Weights of a small GPT-style language model, trained from scratch on English Wikipedia: 2 heads of 64.
Each number is 500 + 40 x the weight over its row's rms, rounded and kept within 0 to 999. Layers, rows and columns count from 0. Numbers have three digits each. The size before them is the row's rms in percent of the matrix's.

# layer 9 attention value, 128x128, rms 0.0975, rows 21-127, columns 0-63
112:469450428475501521488533502403510532533533484506519507515435575470546487518474529412496437453539502488424534470499505569559455561540502515528407485458537543508446487497560457495472491516499472
104:503501481534558620537511452523523559453440514484505482524517587489524457545404458511427484487498490551481540449493525495502470515442489448418460428530513515526447449475545505442451556452473543
105:553510534480522490487530455570471521510546509557501460467539485481529534512575469488481525467513508534457469498467498517469451530534525440467466540470500531448455435431456521513494472535453529
111:563500511507626522490481481545483470512508496506473489587472520489512516475526544542531529491442560475467445548486535513528558451451472475468563506537528488529520468539522510492576470524503504
109:486513562536569484419523521493474463491416540524511420471514424562483544525578503551472517499501492510500411475473537468427432506576585511430524477463534525414478474503555569561461463546481502
117:504496533556445489576488479502480490489453490525519493482492575520512521519466534520468397430506517503510482493549493477571490457477588412535497454457460537519456602546456515462451512595487531
094:442474460557568480565423525466391528511503488503526495455473468511431569506512451508462477500494496556537510506551501423536519450462494487541443547417409479460527534538399535515509530509520492
107:508476459491481480435502571544509513524447472458527508515441433449482501485454542527527464502507507497455438398589499494513533536479481532469540432500451558514534566501480463430496566502515503
119:459526529469545486410497522463535495493429496426512538471479534523469464512486540525511618460528476453475524486575507452488615480536502494544571469445469527470534527457530480466505505564414492
108:456505476499543479524478546486466512510441497501505546460551535458441576502469474540562452471540500521509533435469511573533475585612552460481531585441483408469556508503453437599473474473490507
108:515611505530484564445477497461532558484394497519505559478583447489555462560473476476498447495549533562527526552479489546473517529540543470479442466503446467500519559510502521542436451482467535
107:439537509440479551503484483490535513507474529453516513525414502522483430559497570449441453451486511504480553542482498507449529506515430519445463376465548508516499458488484506536501532474422517
109:470520528453482472516514479548522491498452489478467425496471494502537498537444510510474544435493518512497413551562506470526512549473525446578499537460438458476497509509597491515570461519519504
108:467535438464471464485490457457466560483457477523519460418515518472458480494475474497487493521470494518498452528521542488583511454503470474542405529457481478534534413519484448456549449501413521
107:535513452498519562506550549455501496504507550501497508579522551498471474497490525542502512516501481467461501561506532454561503515525423510519464497434506452519516459510469490464484551489514566
103:457569492532455451486512551526486497486442489518469386508548468472537504534488426408563429469501548478517507432520496516494497482492526567540482498452466509470486500547477452525448507532449525
106:478475497568429467503473495542487537532506538518512493479504534489541426521521547539523457484477496508528520498485466579481526502483557430532471566441549453477471536530498472479549569555532534
114:506527502471464538421460537473544542447462493507501469514540537523493414457472507418461506491526490493553448484512529493497476591468497525530487444526485420553525447454439533522447529438520486
124:573531553564522429504488475520524457473513484473523430606493498489588521502473496510442436549526500466478514523461481513486468559454450485497523457513527418525521495471504579520483523549541521
098:492491500554454513513514500473472479505503502508542406493497503473504477549454510539577516467542517537463492467559551488466460510454558477520547467441575467524469576469401524507538439517543504
113:477479478523607540499503474516512544525395547528463489577535454465564518542480464472474487538463494452529480501446475518526460556523576498507473449510510451491537528476565479464457478458470472
113:540445486484496550470518419515437533515513496516443545488498552475481484473465543513514479507493543540464519442547479432528500427501458462532518450442555539530481433562566508499574486431493468
119:476513473490460529519512447457561446519496509486527517504535491485590530550538533470510491556444544509451480621522469581501532557529472549502467464591475552544501491537470463515496465505476522
117:576510499443537550465477506486492478492532486444499591474522540520502405518527564373550502519506489435386480527485485528509532508518559539489494561427497571482531484485595533485470487493470487
115:479491486433474549483500527525503497496587543501535471445460559477539489485509475484378465531453524450469486512479498551425477554481558471521481464449461527485494486499467421481470497587504489
096:456556559452436511537532547512476481471534469473484453492511427522476467478487568500430563529510531528549460511552484501526468525495466557505554548459455487544553463572578559529491423424523524
111:575499492522538468454457501424502537469505530435501566524507437517509513496563500508488476547526448510488487478485469424427580474471502504510538491488465463516495518496435536511449487388511494
103:484534507451434508472477517433399562498532545502538519394535547537477526476553499498449527526585487460476500564444493586507477492541514514510510478512513562531443564544523504508466514514531493
101:544460497484508463481461482529542503527499511508477570475510478495483528477529506480548499426508497540511538485502455500451594513550455467431494521442473553447478503491437501513518487494454441
100:573447497539518493474490410466460453487513454445536474546483526479592510526549546542512531500523582550445534519490490543473479543477492499577469510592510503433519455529485502455482429524519507
107:496485503546515413512524504584535464518482436450463509520484444510446500505368519546541474503487552502453544475533460567575537459411469451515456453501486495464513523484492521479507528510532461
118:551476491506459403523512491514458539460506474501464546467529531462522459478487488473495493484498516502493478481516448515424522548497537528557457530475426454504456440426576539561474545505542482
103:448543528458452468447538491531549514483540514516430505539461487448445473549568594437506491435528516506494556501472539456460489442461493524538487530443484496437490506551571532506529511585536504
110:515506476517539527569479467423473567535510479514501574572458518492595490461524463509442529535472535499393517422450511503506525568522446509424427577594469478491463467511440421461542488494465484
106:539540514497439486449479477459458616456496498436485546448530513484491464533533533449524529508536477542435437532495561531502470483458514487471505462487577410493479444460533550516443474412497504
108:453504469535531436541498504626478476524532524564491531437525529461536480516593436517439481512512479476504474580465461521517570533501550546502455482502549506520498456499502485552578514554565452
122:513528499475482498467486540513487502541546524490508570448606472512546453527444521486568444501525476482461566461512498414498520592517463510470528490509499572555509495535537556504560462503534519
115:493481521429461551516524458486555585486561482480533485532574508519459559485551493465382531528494491539420535506528523508423464542539610515460472607478557568460537479504483510437506537533467486
110:530526491488548476537514501487443499460589516484482475488521487522441444507474487484550435501423520537611516533494494458442464496550413491497474514516548485527484488506455562560527540433532457
093:494483529527517544586538484436417461453453475526479441461494529472448507449453374487515481520534550486537428503530481447494455457509460487545524433501436523479478519568554519489518498491526470
117:510503451451534509455504564460549458512533551535500463427578510484542560541460444503513475526420548512556504475481484538493433485499501524543479512559517477508476537499484509547469478512478480
115:413515505556494503535447485502485391516585488465504506505486537483504535466591534462456513471475463510489558601523472489436528516514502512518446552437393441483481506470462471503588523473456490
127:483561514538454474545509461486459435524480537493459472504491558526510498491493478496526532532603432503490559497472524504536509473509564547497538548487505441564507436540517436503515492493461531
088:498551541453488457443500526479570450497479535508523490525477506492478471540525482503501505543432458492404523570502549558508522435530502503511533438427495582450527531595512485466500534499522466
073:537424519497519471518503490514502391494518519541550537500491489512466540516503488523431509502503524503526461524488490520449448561501604460548513490477468486469507502523569517501523467549550430
088:552431526476429534550459458561542476463550490464517472563479538538464428504575437485520558473444477534558428530554470422471534508474517506490539483509487518505463454476515558488546485516599413
094:554574462528461454456520551519560493492489466478520483511394484518492433482587537507510545504481452549502489479553513460501547556420509509545466477568456472498526525491458480385424587485522459
077:494516498506479466500547463522469563478516506441504499432487563548483559515501503475434540549502457506472508414465510509477442484521416504523612450506531557526411449495584451554498531506505466
078:505555515504491515476489526471472580493444457550546542483490496469468552466638561393497456450512515463501459507523430551530492502504442496547464475476463519471462427476499527515446463499475532
087:543535469436560537512484499552542533475486518525499565440497489462450502471551521484551534514468484422528480478452513539535493572574430496570514492559446545432525432441544440520548488533461527
085:486574480515506585492502487484522519483459499503536502560573485473608509513495584495450488470502512443473427563498525542396444490455556528452480568449493518537495511495436483519461468549464506
090:528470513545549596450477497445534521492496521470484448542485503446516429508505449553482515479557497500521496490432513519511456530438475518485570520499533470532512559451521468507524557470480593
078:439526479502428512451514551496546559469492529504527511535527534475478468498492458520487565441492539543491559517449534550477520481419417523471463535447497463460502418631441467494450454486548470
088:590507494527518495464495540447498509481441502508463486583539487484596466542556526591476514510517473437500509503468529513550448550499515563460456474539495488516475590520454473470441575413505542
103:561422536465520417529466518486543554493528500518532557484561479502481548491462480518441477597466535479528465514470501515503440548522459447517480480536512537498486555554546506524538501563458569
087:486464537497524493459508504512500451501463502529536512489520521511559469535481481455418448492501513406519469582537515435426546488499545439466498456544522573466476488610527559466575481523499509
085:501539503486546446561475504480437485550456448513487451460581449490531556514532456511520513529508473492586479492478506457509475421506486524468491564460494518485509555460515472584500416491521573
087:387532541537488537433533457482558475447580477470517441476501471487484492532486485442524510556533490505545515533513504535508501443520500510572522526567545500511469481507480540502525485565448509
085:393482557463439467525529452449509504453549477506501458504518503540456606498566461549488453489555464507457527462540549450486476463500479509557568508459514441495497510490507472483510509444552486
087:500512488489445476452518534500473485501493464562529475390500467512449614457538475518531515481474548470555483532500536464567452510465458505459464414568512531514494531432471519525445493480464539
099:503499536545524470518422478508448474444459513478510477473480415453479500432512449508525479492552481517505550464492530559569546537498567557614478516461436420515511438475477482491448501520578453
082:537472464514485490543495550462450584538493497518503530474599436435414483483488458522499511473435444518536467504447455507561504528482462519523424491498441507479476531438468460466514472531445563
096:521475531554500528552541553513474443474502480451501507609558473547440447477513547521505469500449539465546492506579533446516546517429580503468543486414452495487564514564514554479446472493476486
083:444483459453492467528505479527485552473548526497536513538483472491514488457482437472429458454462483534510458474540485496521471439428485459477501523462525533546460501512525469529564458630460493
089:527544520423462525514481499496503535544362490548541496463528524498505523496545480462475463523467473423585448487488432544500509478508430488499499536490402487490502502580441490551447469512523503
076:556491486542601533562484543541443513465518436507465541557430512466520476509433569480528486472558489516523548450533529522482543524494497522431469564512508451519479533489497438477410521471484498
090:562504553599443445489471527569432480525442509488475499487493530506538533524560561506520518592528484525490493521476459484501548463503559561474498506485514448491519442564458546540456536497614559
082:490502534479543455563470503475495504508506520495420510523550449442480541440488484556519489522479480592477603455491507515518554463513448535546525520476516490515466464484523538486473545448560482
093:453515477582573514548525460487532428488472506473457420505531471445554465559522478498527466491462563447514557560475510512505518444572521508491544551509459530425550498513472471555570501545452583
089:500552548521488525408496478538502529499410466516426463444496469513444503481570502529429509542470479541524452491555502494495387527515553520487548470455497431432570571486555490506498522457515432
095:455526544403398531479509537500536562532567529516552544463513480528506481511496531445458551551521505532554453515453510542506493506505538440484524509500574469560461397581508451553481486434531487
085:455571464426505467517502515546517500526484491468438531459498462509417505464514502495444500491432426542535513464587536490498475468558536566516526586450430470453558582498483464595544506501560466
092:504497501497446430460525527533522482499507510461515525468488477516428456459507475511386525540496482571522510478585427493467524609600505525517487560502486442514504546514494484544499511464519515
083:432465475482542551497463524491438562541500582449550551515462510495469525512516421495539472448525473445458536490439497508539472470539444499513441541514525553567526410543456559548492537475508481
085:491454500548443538474519515491506561557513497491537527491507539493513517545461534480572464481519578495430512461492500599535479526454424471498485475470509550533470550554535492536478473563494497
082:500514547553470482574571491519464488481501505510504450570522534585524540486523473481429467473520502448472456511541518441460499460405449537515557546441473498518481546420516423498520520525568522
087:489462527508475405470441511491451530574481480513507541461506516481644498437464481455450488492542511500529504505529489522610511498478508492433474476503521466468474503519516434490466523532470508
097:551568541489584459505476514487520532549413520515450515598504533510440515511524495407511451544477505415473543512523506468511492533587522551599496503467460483469536527539558446431493545434458492
082:526459468495384505488470547514506514510461510511535507451545514505521577568557488531473514539521452497466471503421509440538414500473500532413458520542494496517454517489509528467576507457535560
090:488501454511535417545489523532489469485543513554519482537607483484579530493502427511549418493496499472523519473515500486534547471471485508509433467508469502499503572520532576509463523542529489
084:536534508529530510507491455493522500513457578543476556585519528518508536490418503533533435504487589500536501471513469447472429454542509486563584479442541549486526465531535447473542551495464472
085:482484531386471509452486536526557506487455524446503507479536425536495456497558457470444576518548540531565531499483548467466502478456565528500526579455458439504525494460585494537502538461523497
105:506507481486573567514524491473469502465475540475483457593550456466539504534511445438534512478482553425561489554484476443466518465443522523543501556462475483497512572460546492479578459499540511
082:474514517511576468509495451526575534491507542518509462510493444503573536416560516480428494604418521482534469547533509462451526509484485537455505529547553526477516524507473468417508501572500536
097:565506486535508475412535499500561453454489502523526446542505481484555478538465500497497446421516536456526402526496528460559433561496502477512521508577453470525497515424463559491416429486476509
101:456551532445521525475519507506506543499414509484524541465506520464513605529520469471539494511499467485508564454519500616528502499517477469565586438485443453454532534524521449435429516490479549
086:513511479547486424491511538564545531468526518495543462429499545506493542425503545596424514508515501510535504461449471502466483543434505493583498483588493468462511514457533405499476494514492517
095:448525464494566488498445513522479549509485479479518541505529517478552529500494546422556511473522534497517491522473502494533471491475554543498411539414422503485498461569532467436538472534490547
082:517418493462519441511526541436533524493537502431466478489489508485474534462481522506560528417458457448423509480477499472552457512419441478517517617425498442531497523485471463441491553457437470
095:535508545461469532521526535537462565477477525467445584509471475505512538486513567500532518508528495523523471543595505541441480553556480505488464452548569414602508420486503482518418450506512535
099:512512468527493413501450533501520547516530452516486507441499526495480569471480450506513513469476474572474529434499488519547406511540520549516464557526480521480514518464535463553509588543474528
099:501489464554547428508526466446504513471521505456474474411486538506461531531490494530479502523527422468473535550484528436493432513500501555496476552478455474442486607420482474471563499502465543
090:575552522510550383474498513488525518522485491518531439490544488522561570467569475452419465520549507428510433444551449487460495545514441501537513462432459459422507481485538540469462518474508460
072:477506446484498504476461498480532529517505566532534518536560495454457559491588491500533527486489449452483499474457570525551466432531458494474475471444467565458465500536482589466478509479576539
092:535475463448480544537487520499542499511554538504505499477489567556501455497456473569480585484467454497460440541509591491603378511495501472497470425548459558502494535401492447503540511513485478
089:507530504470481585627543476513476508462503467495542473526487495471562558487555486467487500508505473441493442482501496471483537506480461498505547484498554512483505433543559579449471492492539488
083:443486503502584501476561490535473448516417456482473479544529516476527506500606485508489504484507537558471581461475500522494508581508517596533517548450477559466500439555549478507436534517531487
094:491496449501521528531485430432531472513486525521542541623478469495449533464562504457413489462546491474530462593511481479550506457501519541444548486539533520500525489488460527465554555498515523
083:587490484493465460475552574461491477503468447528539515498533473447515558495485562534489558450489469450458458429529533451552444593416494530497456459505445426490483528480542501452431571485533563
086:446485493453459597501496535569487551510503468455483601550435553502559498514472546440493492427493519556434537453526459474513540532495516492445428508459539505574463512480465504519535515496447458
084:496490470414475552478520490536554540500517479489499451431486490543463486476475555586502567445465524499381473433543438464522440536367443532400525515507470499502443478504517481493528506476488513
089:464516501470493509443523534543520509502495456484473541530451500506469537478515544414470473466509496539542578455494469422387575526538487537483413546517462508452460500518551494474479510500512469
091:510577479476513548511496491490550510528538443510512503500531513551497507489414608534450494501504533428469543554554465549535494447542497518503430495452555540535441521494513438490530481524429562
082:573530476443518440545438513507541549543520521486498534543524459540505568483513572588460558520485440426487490511481496502463469511549440531480484513491521454464444500437467398533459502469450526
088:500444498515461503512485426512485547527547485490502459480542452532512578488475458539475482543422530471466487548500472465515519512535472472454578454521501573492464504412555502553533528561408505
097:472458527441553542604512495486493531524567509518469512493482500521484531480418469518475580486448536490558507435466496460482507473457395469469477513456516570511452500476564529540522487494491500
084:505539521526427422499534528528485471485548513449519450467552481516481467482523492565466550518466441547520471487467514457482440543481498558421530499587518436453516568427431478549538507400580538